Weights of a small transformer language model: 16 layers, vocabulary 1208.
Each number is 128 + 24 x the weight over its row's rms, rounded and kept within 0 to 255. Layers, rows and columns count from 0. Numbers have three digits each. The size before them is the row's rms in percent of the matrix's.

# layer 7 MLP gate, 512x128, rms 0.271, rows 185-256, columns 0-63
095:104160137112129117096161185141134152125139101098152156148081145148095133142132121155112155109145131113114147097126116124116143132152127135154091174114138110150098188081128091148139134136111173
091:107138126152157114138108119143113132183132163092140088156137141100097183133111170114124115139111129115130083130160125158096172106131129080168118135110123081150152127103149102134095138139110159
104:116122169132121113135138104148093128133119095134129132105098145152135139113153127143096125150125136097140142106147135093121148103133136162111102130133115112129143111128108171120155117174072133
084:133118109130153073143111111167116115146097134104161137121117130160135103147132156154166174112119094145118138113132129151155106108113134092115134141154100151139127140197116146148131163142160119
105:140124145104123115118093167115097137071094080154107166104156171151103122129129150142089157121144129139143132142151117159133102100118134136128125098120157105135131154155142113105134141066093140
084:149100119157157126086097077116119159170147172112167109135145129126101171101161178092124173121124149138141116107095122140144118121108130126100149141108104106120135079137158133115154189144168095
101:144131127143100150146073108105096114151140106185169143137122138129140081129095187170124135090110156125137166138126162137139173118097125097143173160142129142123116124116119087060142119133108113
101:140119087117108114129098177147168150113156145132159123115107105150156129136114115105107116112137149108095141136119120135173145105169144096116165124109154136159166139118150120124134164127116132
107:144183117126110087100122099110099136122109170163172140087142151180122115162117169115120097090090138113140132096169113110124135156105147143131163168168144165088120128137153113150127134155134129
101:073104123093147169106129122101141150112109124107160162071109140143110180172127132133118146144120160129112160122100189159133142149129073102143108154141173080143099119110112129158143147161130142
084:145131119081138143087109115143112152095133153147135122083170121118112150133085113116124076095105137080083172109140121134142078112128102117128130126136087110101113152129136144112134112167129143
101:113134124138100130133097135150117176160141106147132154098122152152146163114074152100092100155157141139095130136140152135156134168143099097126118113123136172170177137098128107108084128113131105
100:142102105121140116134115142149099147140124114157119137125160142143145144128159159164215120147088130105124115056163122145151110114124103124145143090098134141132099112091182120171120150129142177
097:149134085152133136077143116126127106129104127177114129074094124117148125149152160203151110118127094124137100125111146124100129136153117100118133107075097075136130118101098119114117136114141099
102:079154110125138070127122131120170122156122114137105132116156133126158096097152148144110119140127134128114105154100171112113139175153160123128109125146190139155114138139095124151181125125095132
106:120122109092090111102117124109093110149119125156123087090128129156113127117142147114105087098122154126153094121151105113155160156123136109116160116140143130137156093134116151116102122105134105
096:128124116118161139144137144156115152124161129153187114147114138122108109121125129154117134092067132149142092119130147135156122164086106124126102124126123147112160126119102134166163099139129120
095:135136100117169128141135147136191092115128115146113147105120099106123130150116100148135083098082121098129083141136137158175117129157102101109129098112140131144127108147145124124123153133147110
103:098161125121141122125134131143062126090182110131122109172148109130109140118154174129151125189115130114104106115091152165131104100131128124154140155121124110099083156125124133152154099138129132
103:080097117143142160132119135093181122136143090123150115125150157133133124107149133150106123093105134150130127154165107101112103103180129117158110109151132157171111096108145095157120126134130129
121:150163129121146138115155132155113138122130119147134145130140164155130150082136125125102091112128085116134070120132087122148100114139122139141099122119154097159062109114154141116125114146093129
099:122095126104119119115136098199126060139139165113135137103156154137119110143114134114128127148121144128136085128128120090157097125147193146124126097112124095154126120150097114119152166105108155
103:119083160164139139146122122138129138119183147105143093113124141127164164116115141141114093103123177141134154170121177111130086142112104142162151122150126153072160128129115097118105091158172162
115:143113138132177150113128139099088192120123142098136085162140122118143154135132122142120113144189114086149143122171144128132102090111131158136190121148140080103154131145125135108134091095133167
100:107104144143139178133137114109162137123112122115128137099121103147135153142134132140110132130084196170133124177123112116119112104120115109116117085127113142124109137132132079098149083119119132
105:108139141151141149130134079097164131116148153148090136167136141174111150096163142133083163091100088143069120132178100189093149097111116125122165131092127152131145127126128149125176095134122123
106:114104160166074086163108117101080145101162112126155120109114125141144117117165119093090128102155152150117082128103119091113066157150128126158124088121139161074097083118106115132145151126107089
101:147119096134118168135109152129126130105182119150130117104143154077174181091157136121147135171125109101160179111139165122176111116157135117081133123149126116181154121140146121093114139136124145
118:142139132138141135187077141136142139089093171131103132100086156131100144142155158186108154109113103098133084141117136122115130158134133155117121101098106164186119126097139148120105130130118122
102:144138181136115143112131115137164125144125148108117144114136111128147122068111132093076080108120138121133123108135127115134105140159119115121182140109128123143129121163142134098113107102145132
096:168081152133159137140151128121086164114153163137113152157144136135108173099175139140129131138112137136117156119096126133124141129116105147126145135079136104088152175104114118133138123126137176
103:155087092152079134131133117146143135153135126136155133088084100174084158120158141127142108110057130109116146143117142066146122137151122118113152176096081122144126126113123150109157139081147106
091:084172124135130129159140134083142124119085069125172123099153124169133105114119107124117127130121167156088097095153141141124112166179101133122131161119156176155166131135166106155121117145119141
102:075130125162165114142118138156117156118122074139150137106142105125160127153153103111088156141145117142149110121076128155125096108140157083119123128115123139138072134123146176157131110140100133
100:137132105100121115107125134165116099164113110129137144102127133133103152128093128100143161154160119125072132131131123153154123162144146182114164110125137088063113133147116136179131139122148125
103:142090154118136153134126172104124131146099144147135123126124135165140126176104150129130124129136121178136117075124116140108126161104120122099120113144125148102128151154130166143094095122144138
094:173149115109134098112124124088164114155156133154096169148095114115129132089132099091151148124113119126164094166152103127113160134141157149135101140185158151152150145106165155129102148135116137
097:148129096118107118124145128131129030087139125115128147139127119130124128138098150125128174155133100141129098158102082111137104150174144124114121166117147104150133180102109179115122126117081122
094:113113149140085163139124127130120145089116153104121146130136118081150115115109180122078113101130136119156130132123149140084096154137118147115134114117134078130146143099106160120127111187089121
098:132104139146108120114127126138136133152113137122123174173136134164094145147131099114157102109132090116144110125101134144170096155152162127073144118131139126139118136079131150176107149102144118
107:130139154148146102153132174150143124155123115104131129131136160110113126152170127166144057126154100107143146095141105120067123108162119157089176137120108113138110112105133156145146104103141137
095:113116121130136147115117119129120125131160133141104148100141102163097153133104143140145143117098152128101156151116162094090127145121100096121149086141084108152131086091135135169157147138136125
104:132102110084117080092146118106052161148125152153095194138116098150121139143108108145094143116131127130128132113102144152141156116139098128092138131157122113126159100163170115114136111134121141
102:113116094119108136091111151110127142150098121169116101113150116111107136158140194171141136169105084134143150073138160100187148104108162104103146133123109145140103156112148147138154125138096126
105:160120179100134123156144111098160110106162123047163160148131100146137155095150134104153117124157149126132126094108184145101154148153154113123125151125125139095132123135090134098136139120118119
101:155097148121111157099156139122174099148097108130132151124183157140120091118164084073110110149154091158149159103167135177150110133140146154127150130104141132118126120172104139093081147144176120
101:164115149147097166154113143134131108083156156119141134156123089115136156131120114139152094120118130107129074135119110130154115098132163157108131093097103128127129129134127130140155113101142088
095:169152196120094133086137103163072124085110160148119120134130121159115115151095103106093119125133127127153153134120148158115132139149109160080111128112132156132155160132146166130152081134141143
102:137146146127115106107140102116119130134169137123147132169096128138111154173141125168109138088174131144163135127142102124137121157116088128135088157142108168114125175111089116101107085103111118
098:166092081159157118093104106168154164163136136143133139130192129101119081134115115135127104149130133171119160106105100112099149085136135059120125143123117103165159140109155108119150116096110114
102:125104133129124066105122134162106186139132107107127130114088174132114190157129156113126091118126174146146130146153119121172142114107089150133129135110178117141126116150150125122102184161132143
100:131135135135097088167109153126142099070092121088113169145154137099134104125132092112114109188084141123157149169150115136125120119125126105143133144149104108129123165144122140138098114087118146
097:148144125107132153118141111205132131163130151157148157120145121110122121122118124161178125085096161143126117151106143156148145099082143080123116115127115134151141151130133122141126188132116150
095:134118121136095104137149142146152137107124171129125112147119114162150131130139069114132117095133152137114142150136147107089092103100117087094154131148096138121097125179154126126161119118143070
103:090147126127125135129141156110144115110150121085174130116120121107089110147124089098165115107123138145114112120092094148146090121115165105132147131122114157104135118124096180131174144152114147
097:121202139150104156154164130113135146115140091121114124108133101145144072151117108109129123162150130160121125142166127127122095109106153123139132141122097123152116086149096154125128118140108112
101:159126127135128108073105123138112144126118096124129126105135086134143168120130089111136103119130144151152155112130158141109117150112129180183127146151102110159119171170106146143080088128132137
109:133133100143112128139157142115148101118156113131118134117092147144105135180134169123132098124095082090106168098099176187145154116137131096097102099103140136119105119136137101114116130132142120
099:052124132163146113152137117103125206119164119109126119106106167145115153159160097147136088106110126149150107100151200149160118141153160141145173145112114131143093101194151160088140137130118127
102:147110133089135137163152109120122134095132132083115142117135147072116088125133141104132098100163079114121134149128157169098156145119201125111121117147153151139145144139127137134135104141159121
115:158108175172103115139129086120151124124111124114142114146140113140085145130155102138131138113115126113115141080145142141072092161116110079094138115161101134118128125114094147122116085124142113
101:122158143114094100191134102133125120107073084129111138129157134135149093112102113154148161115077120136090129122092139124123146134172128143123117157113116158149154152115086180122120072134143106
099:139112113104112128105129101178103062098095093150147118155113145101084168148147141125122079149123117133175144102141157116130111123117113103148110104091119102140119112125178137128127098108139160
096:103123140138147095152148136138132143088121115069124129098140112137122187186149151135132095126123126089150160104089131083122094114123115100165122133137071127108127097120188151170092094140132147
096:125105151158123132121130143083127159157188164173117099170135086099149153165126170159158145162140116089160069119148125069083132109138124161122106164132152117089155111141151121145115094100103136
104:117095176090094106126123075129096160146187143155123112126128114111118115125166152091105122152145146137099126106121125073096134086116167152136138151140106159107134149141078115165150087173143186
102:145129130142144142125106153147114137146084084134109105110120125137142096161124135101142146098121136131133138093086160128114132105126124153113113149103098133168119164120137154129151145179115174
107:098122119156160085131167142138113178115103105140115145148101163144101110144090145122122112117103082129110128115152143106138149116113129130117129141095122115159133089157185124122130132080126050
094:137169129141123158177129066115121108099140102116138136159122125135117138099116103145147128166138160127114144099105159112158117134131124094155174113142128124091111133136162122112112115139114156
107:159144125128095132141126101135146118129118139081135100120173140141143159097142121143173120135107103086101125161177092112097112158109134095117145108110163123113129165121144137121153127127092102
097:158136107129128140115125106143122121060188124127111148147124104141171120134110062164069123096117128137106144141093167140111135117139097154125164147137081079122160140142105140159125126128130123
092:155104127093130086111132155174110105123137120095181175150128085114108153115114091153125121106076121119120110127172116129116128116153137130144126157149129144141109147169144124093135159108100150
# layer 7 MLP up, 512x128, rms 0.253, rows 185-255, columns 0-63
096:121108120146123143156113116173097150127088137106147139091113141143130101132117120152138152134148132151141116155126140126128147119123124147162098145092119131147119154141111129145107120164135172
091:075086147150128112136131096131112112169145129097127107116153049124142136124112176150075148139133127164155194118166087111176102102143145167175117121117111136133128118120100133140117160150119114
100:131170142145172152115093153127131160112087085167106094133172113150144136126135148120171085140102119124140108158098096129152120120093102117141149106157105119137142100148114142145117118133163110
098:092134152093137121128126101104138105101131133134087101141111111176110117117137099110127095111101159131143144129136082169106141170143208138144122141111154129152104152109165120129135109109116086
111:177128137065150154128125120129135108097093150116143146165125129131160108078205107117156083152122158129081127088094160113106149140129119098176116132113148148139155133112096145107146114144114141
094:126144111121155128079127139163094111127124133166102113113151118161133147117095129163135093157127141089141127210147136143113116126124128114133138148159116155178144137144112093158121078077128132
101:053090158134146110157162153151125090154129119096140137141159114110129115132137100105114129103157132132164103119148183129094118122161178137078170138149127103128154106113115134164125128164145158
094:125119104151153163101144111135155136128146117121156127124115105128120169152106149134112144129110105104139106100141134131129166115106117110119131143102182091097172118111158142103149163154156164
112:187156138151119111087141131088093140115074150136173135097182143114149134126095125102115108120141154108113110128091106118147074127117113115171099122139146161164109145157111168114139110137132110
101:092104102130168142128137123134124126108129107105173162140156082178141161114117131133123156158139077120128101136109110156122109152148122123125105091116148139128146139094116125067126170145109160
100:114094155143118155107115138107137091137176114171155118141087146115137102132140130150142126122138130110107161122133101167152129126099102088126083147114133106075121155165111158114140143106149088
100:158142120137129145150156166131099145132137164091119149143105103096112169092165148132167087149117092115076123125097142146124120136163122079125108124140159104126117116085125127131129097101083131
103:093149145182151140126154132128113111090168133151125104128123143148122163165156130131121119144112096127123141101127110161137116115155116115127167171114131129133111138134108151140139161127104109
103:157133143086106086140154153114104162189122158106145084115115097129134133107115124110146147096125057074098126157156105112141136112140127139094120137136127092123149155135126109107119115113189140
103:095113128156126103109179160145106125093125132157174064123138153129187111136111126162140117125100106110094138171147158131147139135069123147138109143142150116134138129147150085170132144178118106
095:177126147130096127124141117094069149142126107110119135125094144127128108045109120139168101130104111111138121140145119099171099138099125143129154149091095097107095131161122165150086102107136110
099:115113101167144134164095104144175131139081119115145156095088119122089194165134119106082109154097145136130151153147136157148166065106157134141144128119143128142141160137104131129099094124125149
097:133083143127143136122158157111110105081142150149088128125143131128119110129136137146109093069103160129131112127126127139141130124089118142102142095103132119154163166145135171146117115119174144
100:164125124146115131087143128098129138024116150136132112146148131116108164128160156108146148099135120119140146123161112132126128109136131133136102101118074144074100102107127122128113159137138118
103:095137177160137148101157138094104132087115168097137107182147101116100140084116130121140130139129068156115110150123090085122095125135099104156099138133110102118086112156137107141146137184100145
113:104098116156119115169142146150143088140138157149148104092143107110105107136134148107109141151161107087147128081096143102103140160165137118120124165150102136128134090123161102138134109142132149
109:138140087159127112118130151090121178102108116140129161126107120137131132166141100114099175148072111116110140167157151142158167137097123131115138174126154131106150117144094104100111124172155097
100:113098091148119130110102112122095123109134139111156158068154148116090120136104094136118095127114167134134125191127178103122115138134101142141147120156144152147153111177103101092126162166135083
107:163111107147143141126088123138117119160140077134129100130127169128087153116127107122134129180111143127134152122135137118135134105095148088140120105061120140126121132133131100117106116137149085
097:158102129131158098087100140125161121141086130183128127126120115124099093100135134123165130138151105132129161135104114148088124148154107121158106134113107127144139136125153086181118095157121097
110:106144121144090120134122132169101100131124158170134098161104131122149129108150158192163122103091127144141133120106145148143134152150123096157161130145097159139105106131119174145130137126107138
107:142121103096133133124105119123153144147149149115112109138135129112134131105131139166152145139081141144148119067129145121156160111117156224115141157168090156126139102125185123117104133125155176
084:143132147138124098097112156150104104117132106114174147134086090121138156115125147125133150093126163167109121149102094145115107126087120130124098130117128098138154123101149134136115109106106149
129:103136125120121112128095161127128131119122169128130121139111152130128127142141171146124134166176099112116131146125115128071122119134149138146153099103133163208137103111116113134084099107121148
105:127139138169147118077145145146142162141182158098136126107141144089146109136137162131137117116138130129113151115116128125126108138116081149122105168122120112107075100138105092067103139122122103
104:157132117112174103120102145135145133102108092118124159111138136057139139123126086092117153137126119097132101131121114127153121069176121140128158134095112128123107148082121133149123129137138180
097:166151107090147158111135104105101119153160108130155125124117138116118121123116121109146115146123163169162109119159099081154117138098138118114118084156152124136146134101132097136086080116114114
096:147121125142117150136160145141106120146190123192126111099176140105125121146097095114119097107129156128132098135108122114156151167086146108133104158123093146138102094132100098114087162147122075
090:152135104103110135110115120158084094146135151140088103163111158142193165171148127134115139139170130106166115126137108136143116075112102155125145152113131134114147104127150146142142158160162154
108:145102112137130121111169136081154151153101122128118135118117183130135148097120159124101119099086132161179115096090126142132118133113075148118141128121136152126156106098108094124109134095128117
098:161137112103172131151129125106143131145143174140120125148117105146157114106097126117120135124145129156142146149130132126085151122120142058117092145120137151114143144093081119095141111099111134
104:162151139147119147136123162075101126151094132109134146107114202097160080123144104117147132151132158151106128129166112103118128154145111093121102145119127144116125110124092179143112062162117148
096:134105117109089191139086149096115122112147163149087160151171143126110159135104170116126113170088115122135108145127135104105116118128132156078079129147145150117131161165153158152106180139147114
095:085126082119122134116120105112122148112145152103165128115165139110134137136138111171084136132119113111135140126132125138143120120113155171131112122121106104079081126131118158138149131126130171
100:092147135147085112137134091122133132130123153143127112125087132108119150108130115071120153192107159157098166143175125153133166100091088146115109125128130112121110121130162113121116077103143120
101:142098121164145077127131115157158111096109129145090112124113113159132108154156137135091164105099106080126130181128102147147129123123120171140088163131171159146112131189156112096143133153087104
099:134138097113136127106138084140070126119139167149136168116127100133110144099129094132125136102151094143125164124132183142094128160120105138128113142120156093082141114113143143136105169166106145
103:103096139131140113121151093136136143144099067167161114096164097109131147165096131148112117127131109153143109138150076127113120122144140120135122143135108114151163116136127143145160120138134154
111:154167105137151066110142153126102110145130125134134133114147103092135086109118118108113138164147127129146157179114131132161155100105167141134138131122132142130151122140127112157146160124158156
100:128114117110130139149149146117159143171157117102141107155138120121137065114150148132128105131133136182143137145127116147116111167120176126108092132140116165116139112163089083072100177099150136
107:114144109154139079131158175128141164184095153144169114111164085131115137155146167101133120166154164193128156131089114140119142139135128127105134125137150119133109115186168145104157103134160121
106:142129115136159134094091103118135114159156121145110144091153100121142137162141143090112126157089142164107126160144133095142142074171146142139117145151139116180127112143118143112140136107141124
099:152127147147158139113134115126156138148151122091114137137137114118146105091178108078126135118141146128148121135171107094121167108138165168109173170160081154148136087107096139158141117138125138
098:142150128128121101156111141140120124146173147084144099143174119161144115148104111097134145156138107166093136114085089103118101150128167108126124119160157141081107086108137108136129155160098147
097:182096087101132127148160128098150156100128134129120136157116107132110117152147153135128125146130150126132183106093143150102162100151133104090151118081088117118135137171137083105146139125117138
096:141120104109141147128118136149113103094114126108128110142101112079119164139109098109151141123129098121158084133118169103113135141183125140118120111119140102135159137115164124156109151147163162
103:125149110120134122109154114148156119112097138113160113117077140112146103101121151183145112129163114156115137131130136076155138141057106096187129160144108133139144126129128111179134097068114132
097:173129187147126148121131162091098133105154137121150147128074139143149133148152161141110122123140119127110125065130122094131109118150137134131127077150129110135111075118133096171124095123149123
091:119147090121103124098125135144167133160145138142095108119121093117098108162096130165085153128143124141131100137184142120145147078125121131183151131141117127133090096124133088133121153076094159
098:151119118127147071095147146097088137159127142156103122155121116092154181129116111123114120149133167123099154130119142151147098131144148136119122126167093153145132141093123138179162125119147134
100:138130153093135143107145108120125145125123151131122134120129113112091193135119089122098128159155110106171153172154148117108091124175153092149137182123132119120104132115165086099123162131132130
100:162114115120130084127094098134116171143107121161160148126153125137133165122131094164117102097126122164114155085136091120133131114124117135124136114147067108146156150167121114124119126115164105
097:144114144138153113148127156114099128146127149160140132125162161118167127079133133141135145101133135128119159121134097110139081108112149114127099119113096134140105136173086111099121128139105124
095:188152128105137188098087102118124138142104131124156094123123126143142153120130147120114130087122138131145185137131150150139145085114154103135108104192110102161096147137155142134116158092167141
098:155108135109126150128109132135140147123085140166104121129126156113119158094133123153115152092132099092107103134127134179117149164131126105112128097162129119146186143133110093123134113146183106
109:130126153119110143122126151090125114113130124159171112134141091135102125094176130083076125147149148090110098133114136133144171119135113101070129060165125152123120147128127147117103111122114116
095:144168119176136113156133119126078129139125066171123123125164124150111137134119120165117186147117095156171100122129129083130124124170132156140120149121125130103115130120141100139104099137101106
100:131183097096109139183144129120148081146111147102127117184120109122135099147141126093142132100126127162117129163112127104134148159168168142160141146084115152110184118131143120167109137158099128
095:192149114097106112128107171123106109138144135101162101167143104140105126067148119109136112178146111127120108120144098147133149139150111160096143126143188140152167173102112116138144153110137130
103:095153091120126157160138102140135159130170115164100123141129128092147128137115132147143113117105119132109163110152128129131134132066097111135120139157116132130059129135118157159087152130145156
100:134143122144112139137109141151118168158125119117164147086135109138140111129139157138121104160125094158113136115130177150116098123151132103188115139106154115138160132171126141127125062156186144
101:129138136073141134110150132102137108103127119155113157130100116118134106102148104137147123136135155142090151117107100110152205116127158140124159130097116101135103145114131170109102099123144179
102:132138131155163129139138148133118088107177123139114136140136157148199171173125141118136122116178117140134167150092137128129145089124130152073117127129134124154135117122118127126129095138100149
100:066138152145130137145114159131129165132171117083138090144156132110131118135113143094153119113142105128106113096135122107067087146103109105135076129124141120164126144113131135103137140153119141
114:152168133101083102121115140147097127165132155157145127128111112121146111130161096104128107156145082133150114127088137164157114097133152136116088103087123147139110099098136202122141132138143143
100:138104108076116088130146109115130097142130134182146154099098106144108158125119136142108111132158152157122120113121130141111143104084121124113080144144107106109142175124123164101188110101128141
# layer 7 MLP down (transposed), 512x128, rms 0.237, rows 185-255, columns 0-63
102:105131157155158135150140132104104183134166092133140108162110175125139150126161102084125123142118095149098176129135097135140119116142098148122143110132104122096117128150178101143105124122137139
090:126185130142135106121173137149122101144165099131128148148167128139140119112113136111146162127116164121147136133116136106132146141138111188118151078146145079112116127131140153120088101115158089
098:109148147161105134139202096182130137118145089144114116096160120134126094159125083132142098085127172127138122149124099153096132135143124144094113097119116118100117145120160133154117118103106083
098:171080170139113099144120119154118123141141099118157153142127108093139114118170172120104156097105078134133147090111128087109098118116096130146121108139119126142139124146158086106116116118153185
110:116111103150153138092100126082152152135115153131128148108149097086130109135142117142152088116124163186123146117160118094131134099116104097148139111064102094133155109140128146161108137147085124
098:136080117159115150128096094141073135094165149157129122164122090118095142125098120122104151130129097156143185114111116144125116093134129125122127154106137148137176130121114152118144123121123143
097:143134118130159078102175155098141121134138169113112129143053134114097181150126136119128177163140115155129127101136139098164114104133100139119134146126162133138124136145111154126123163111085129
096:100109135165124126115137109148110120123135108108187084136122142129147133132111115154126161101084160102130120129099160158121125099158088131144092124124136118137122185101087152170142164099153124
107:117146086148110141114070128163116117129148107141137137110077201155158142104090092104121121175117110113096122107143123153107114128117107115119125137101166136129153092081127130109131129172140134
105:119099106121098146120105152153134118110062089100154113156169107145135136155087101154116150153114131119138124112099116151110063129140148107150149106149124104124117119153101134137190102159159081
101:107118102126104187166130148174143139098129135127115115135145172119138095155102135130126103117133152134144132133132111100161030111135179110145146127102123117106105144105133099097096131164100094
106:069124130139109114099112155163140149128091116149122086103125134142127164123111161123150131140132098144123121148138087121159138124126105114135122168081107162160134140108133156104157160149084127
103:084135162108115141166129140170149097158125118157111138148178112128122145146141183114099136120167117094123171135131116148146141123159166131107152140136135131142091157168134117105122073109181100
105:138119110118093138090113175136136181128151112108139129160068165122058128117114161113097106122099146153174141118173138109101121114122108112066133125127131130081111108136090137122186136144066132
101:135111129102100123145132140100176101115106130155162122162118073077117140154090133101166115131140103115096138149116164107126121136067128140063129140180111148128133100154111137124110094098117154
098:148145157110095131109140112091111101130122117129130188091114167106112112146114101118154117085142141091145095117126136093111130130149130148156170160126137124140173158147106141188108115083140111
099:152133148117076156132158110097089154097142133115113083139161123080092135128110155122135117163099175163131128162119134150144170115122103112091147110164110140122168106128152125133127131119125165
099:126144154138157146132127104102122137142153165102153134092157128084112100106128163113078144150169136114148116146151115093111121135121112150153124114137154083134122100117116152107124116186161131
101:116127136146128167126121125124164127147165090165154057098135098141119140119119099148144141153141127148127135141158144127115126124098156130137135118118126152110141133155136111144146096143116146
107:108051186119092132135140155127123106146150103157136098155124137106190121101135133098112102114097151091120133159148092117093090122127111106128162122151144130102160141122128134133163096110099110
107:106127158159175157151126152113173084135136144153127107129172110107131082127064150129112132125077130105137134152122152138113130157124119164079110129155113117114168093105097140131136165150114149
105:153162128119120107164089111099133116090131147135160169126103140128142118145139112158139136159129107125137122140134099153156145111159147133128089158105101121135079123100126146129079113192153140
100:168084134108066135125144130128070092102129124134166130116122134109162154114122142160133103105124118116158191125102144141121105120158142131149132113159114159123104134144140091071080154113123140
101:183142093163192164113103151103121126121140096087120105167138145150145118115147106122110134136156103137137149117147151107171143071110165128124148126119118093126183152133138120128130125128125138
097:156130156126091120120102112114153133112123113112142098137104096117149109099121110153134108088169171140150151127169064117088162128130119111181149089119087114137189099117147121115126103159130138
100:115157082108180104140162124134130139112133131156116159121085145173104078110122101139122174111159104121093160076149107111156160150143121138153148088144108106164126149116133133162096105103128103
092:178133121152130140126095124076103124153148128088124124103185170107151158095118149146116122151134120143094136137109087136128093125094125076120116076122099144113150148146157100117159123143105092
091:143130097132138142106125115146106122135146159132168169130151111136124125125125119095135108134106120135137109139137129153149169105094144132103138194120173098113083127122118109166133140159133140
115:074103109120158138139091143155107107170110165146100141125104150110145161190090149138143125152151117102121139124106141115147094178115141106138130087118130119125107122107104130152097099135108088
105:138123138096125102162130151110126125117118151113137174173161143154101138148109139193121154133113134114136160130132143146122136124133089145132085112171146137099120170118097125146143109124110106
099:139106061094122141149164073151129109140106109130126131154090122131129142116134122091105145085133112076173148142134123170134138081137145075182137149109123155141124147129099122137116089142112158
096:172136113135127143154084084152141133124158133162122106086087135089118168153152137134094100116110116117064117125131100120125144127136143115148119116066109112131115154091148091132123148128131103
096:141144092134141167123135142169135117162127094166145127200123171111118116119128132129093132119110119125138177111115095121115122127115131111115140095120121148103096100149159142104136122117122132
096:166110151109131123105118138158098111127099177183092108118151147107160160126114121097111096114137136141087145110151119165103131123121139123120068091120152138143156102125159109144120110133091113
108:137135157134091149120157129131167139101132119131161188108112125114172114109104127106136139101141128164136145093124140110161146140127102125116148105144121097135104145130084138134078136172134136
101:127117117142123160145128139115160133152108101153109114198112094118117145116131149107140105158136130142182108103135106092115126124092133099067075123149137118123186104161147135142111129119115091
114:145118125132139117115093142131120104137121146162111128095127157114140082091142091101105126152156140131112123102139124113143125158123107177152107120092142144133100104144086143109136057123101115
098:118108111120138126098131156093130154134122108118123130125171126141127121137133134154112109108146093129120158164122112118100136133113135117168160114117106131115089100105165106092112155128139099
105:141142110105132142108135113121157105164128077137103103097141137127146115115140098139138161121091134084117137135101139129128137139130156158158132111158135138134161076105127131117155145058123143
100:116144120123112135156112139097098123132121087096125143107139150083147152091113151103112134124077109113077084112145122084140180136111112158142145139125119143110155111120122148107132178129127141
104:099122123119110125135120151160112137119123118081114125126121154112130144123126124170153077093131149128138145156093113138072123100129124111134105149084125056122146144165133116150101131140141126
104:094131119148133125099098157142072152083114143143148126100130128127118079125182086134149094146138109127155087135102092103119138142162126196136090161116167102102130164129145133112149103133135134
103:114112145107099129127132126057128129147079154123122096129118090110114151160108117109130147160133174106119143139130138097114114117163136120119167158152126153111144140085116121112128116152113085
109:131115093121117154121125162097142096101134103109159140101130129182147173116120116145159100134141141082159164170179125084131124097136120104133116123098097151144147110145121136131122101102127110
101:109107155138113135135129106150109121136110142212128101125106110130141091118113137126125106113108072163113132106108093161137161145090106152102081104112098128079108144104158142136094152125130121
099:096166111131149115127138106139148142167101132114163150177166149120140149143150152098145106103101149122093138166100118128139136125136173126129126142152128135115106125079145128060134107134115125
111:099148112072103137133147137102096081106083143161127091124108108116167119128125147199182160085133125138126112131145099163106128127130138137120107119130147157130106088120119143133188152113120099
091:147096124135129155106138159139135087109143117137168104187159132101185093154131098123161107131106128089176142110128091131137106091138157148104107157146139134135149087104107122124116131087099117
098:137129136145145155153120148100116105080115109101132145083105130164099080116119124106102086131094152136108088137085161120117094125163160121145187147157111157145096120149102099127117084138136150
103:158120151103117132137130080135154135155117144163139181115202088101122141117147127114097141123107109138121135160130100144113168143090167103097142121140121157162103162116121095144077152122141151
107:105130103092138120092118099122169115104114122135137102134159103114165133131124155162133135124138119134107155162171132138112118141082150116132135110114139099102108062163133127104163140166107150
098:103128127119119145134101147143110140123089085163138138112119142136131154083138148117157115121093110146190146126153120110085125142113160092095107125124147120139088108095173059139152160180098156
096:106135167163102134112205118078161119138131146115105099147135133150118113155149158078120137144122125140151157076121130060139119116157129131115128116157136135170135155133109142182147094107136098
097:114091090122126137152088110107112101120125116115140146137115116144088095109147101172109114085172121136107081133133123156071100081157106075144183133130110090128142105153108155113142117137057119
097:126142109160160133118136148161127100153116182084135101109129122131114150099120134102151115167140155156167089144159105184132159088156106162129129171177102110152136126114127136113111125140100105
108:140120137104143107131177139091148131114123072115106147151084100087105138072131126127148145150168115165088127127128145122133142133097089116181122147157123125141093145127158115150121141137090095
108:111129174133104162101134106117164100131153166175111131126112078101118135101098075141146084115112128127117144133134134127145140126124136168144095131137096121133098146095101105125112095138123129
104:098099138100154110161135153116131083073136149125078137150124158100144101113112087122071126145125097153100164125145139097100167134129127167119137109139155136121116123144134101102130149080141112
101:166118181086154103087111171105095175174153145112117110121137123136134119194133093152111146072127156116160136120106168151142092145148127118120118134147157102124153143110159123169096163077175096
101:131121150142082144111144114160099130109101163128110171113103099157132152108122116134091139114145114110120120194147123122124136203137107153191125138150138105136076086108115117127205171124145147
101:086149081083167126135154170168108119155131141097115118139108115162113099126140142147144142188126126163129150100141120143108126106139124114144080145135152114128132152117095124124156150124091122
092:173173117152190105118099163108152118152111148129126123162115122112115141120135067145144155114115131151161129129119102165104164151108114168104128078114151127116141084160137160105145138116120130
100:111131113142131083103108148144124146122094144152116098049122143147123140120139128111158138148184170139145124136118153125110079118150138140090059122124115088141131134112170118116137104097129112
096:117123130156151090142150110172138174126128096082115169104146111140152127164143154134116124085107115138134179090141154120140112158162144137142088128163084080145122143106124123112113104128124081
100:108137108118146078141139116133183159106116121101149121125130154106134133139126125084165131103143159116095149135113165122138106143165120153102173119112125098148163128101143116106104145122092094
099:102111131129108184129127096126125142148142148128076135182152130116113146128142105098152148120118112170111113093131144072135121132127144127115132068140130155111139120091133101142129096135158131
099:157118156123116151140124138178139149134084186122119176100158085103143111134100129163136146131124153111165092122104139086121113123111100114145118152140103115156141161106108089150132094098191166
094:130131127125166157136146107125129124164114101175134110145140110128097178151156115159119115109135081167150102082101113145126160176138147103156137125121147114145066136114157119149158136145146103
094:129167115141116088146172116180116121194134134159172144124120153100091148149113106126131126114119092113115111115171142120155134095144096144129130098151083119124151145112090130107117111171139082
111:115194080128131149119122146175124159129111117131120119100098154109095152174133163131189089130134123131141095134135133110131158118159188115145152162103182137130125132143123142158143153119122138
099:141119110109128129098102146099095081130148081078123140124079101113179128120149148110104133120116159157119114125140138116096119131082116146141105110105178084081100145131138117136150105143141110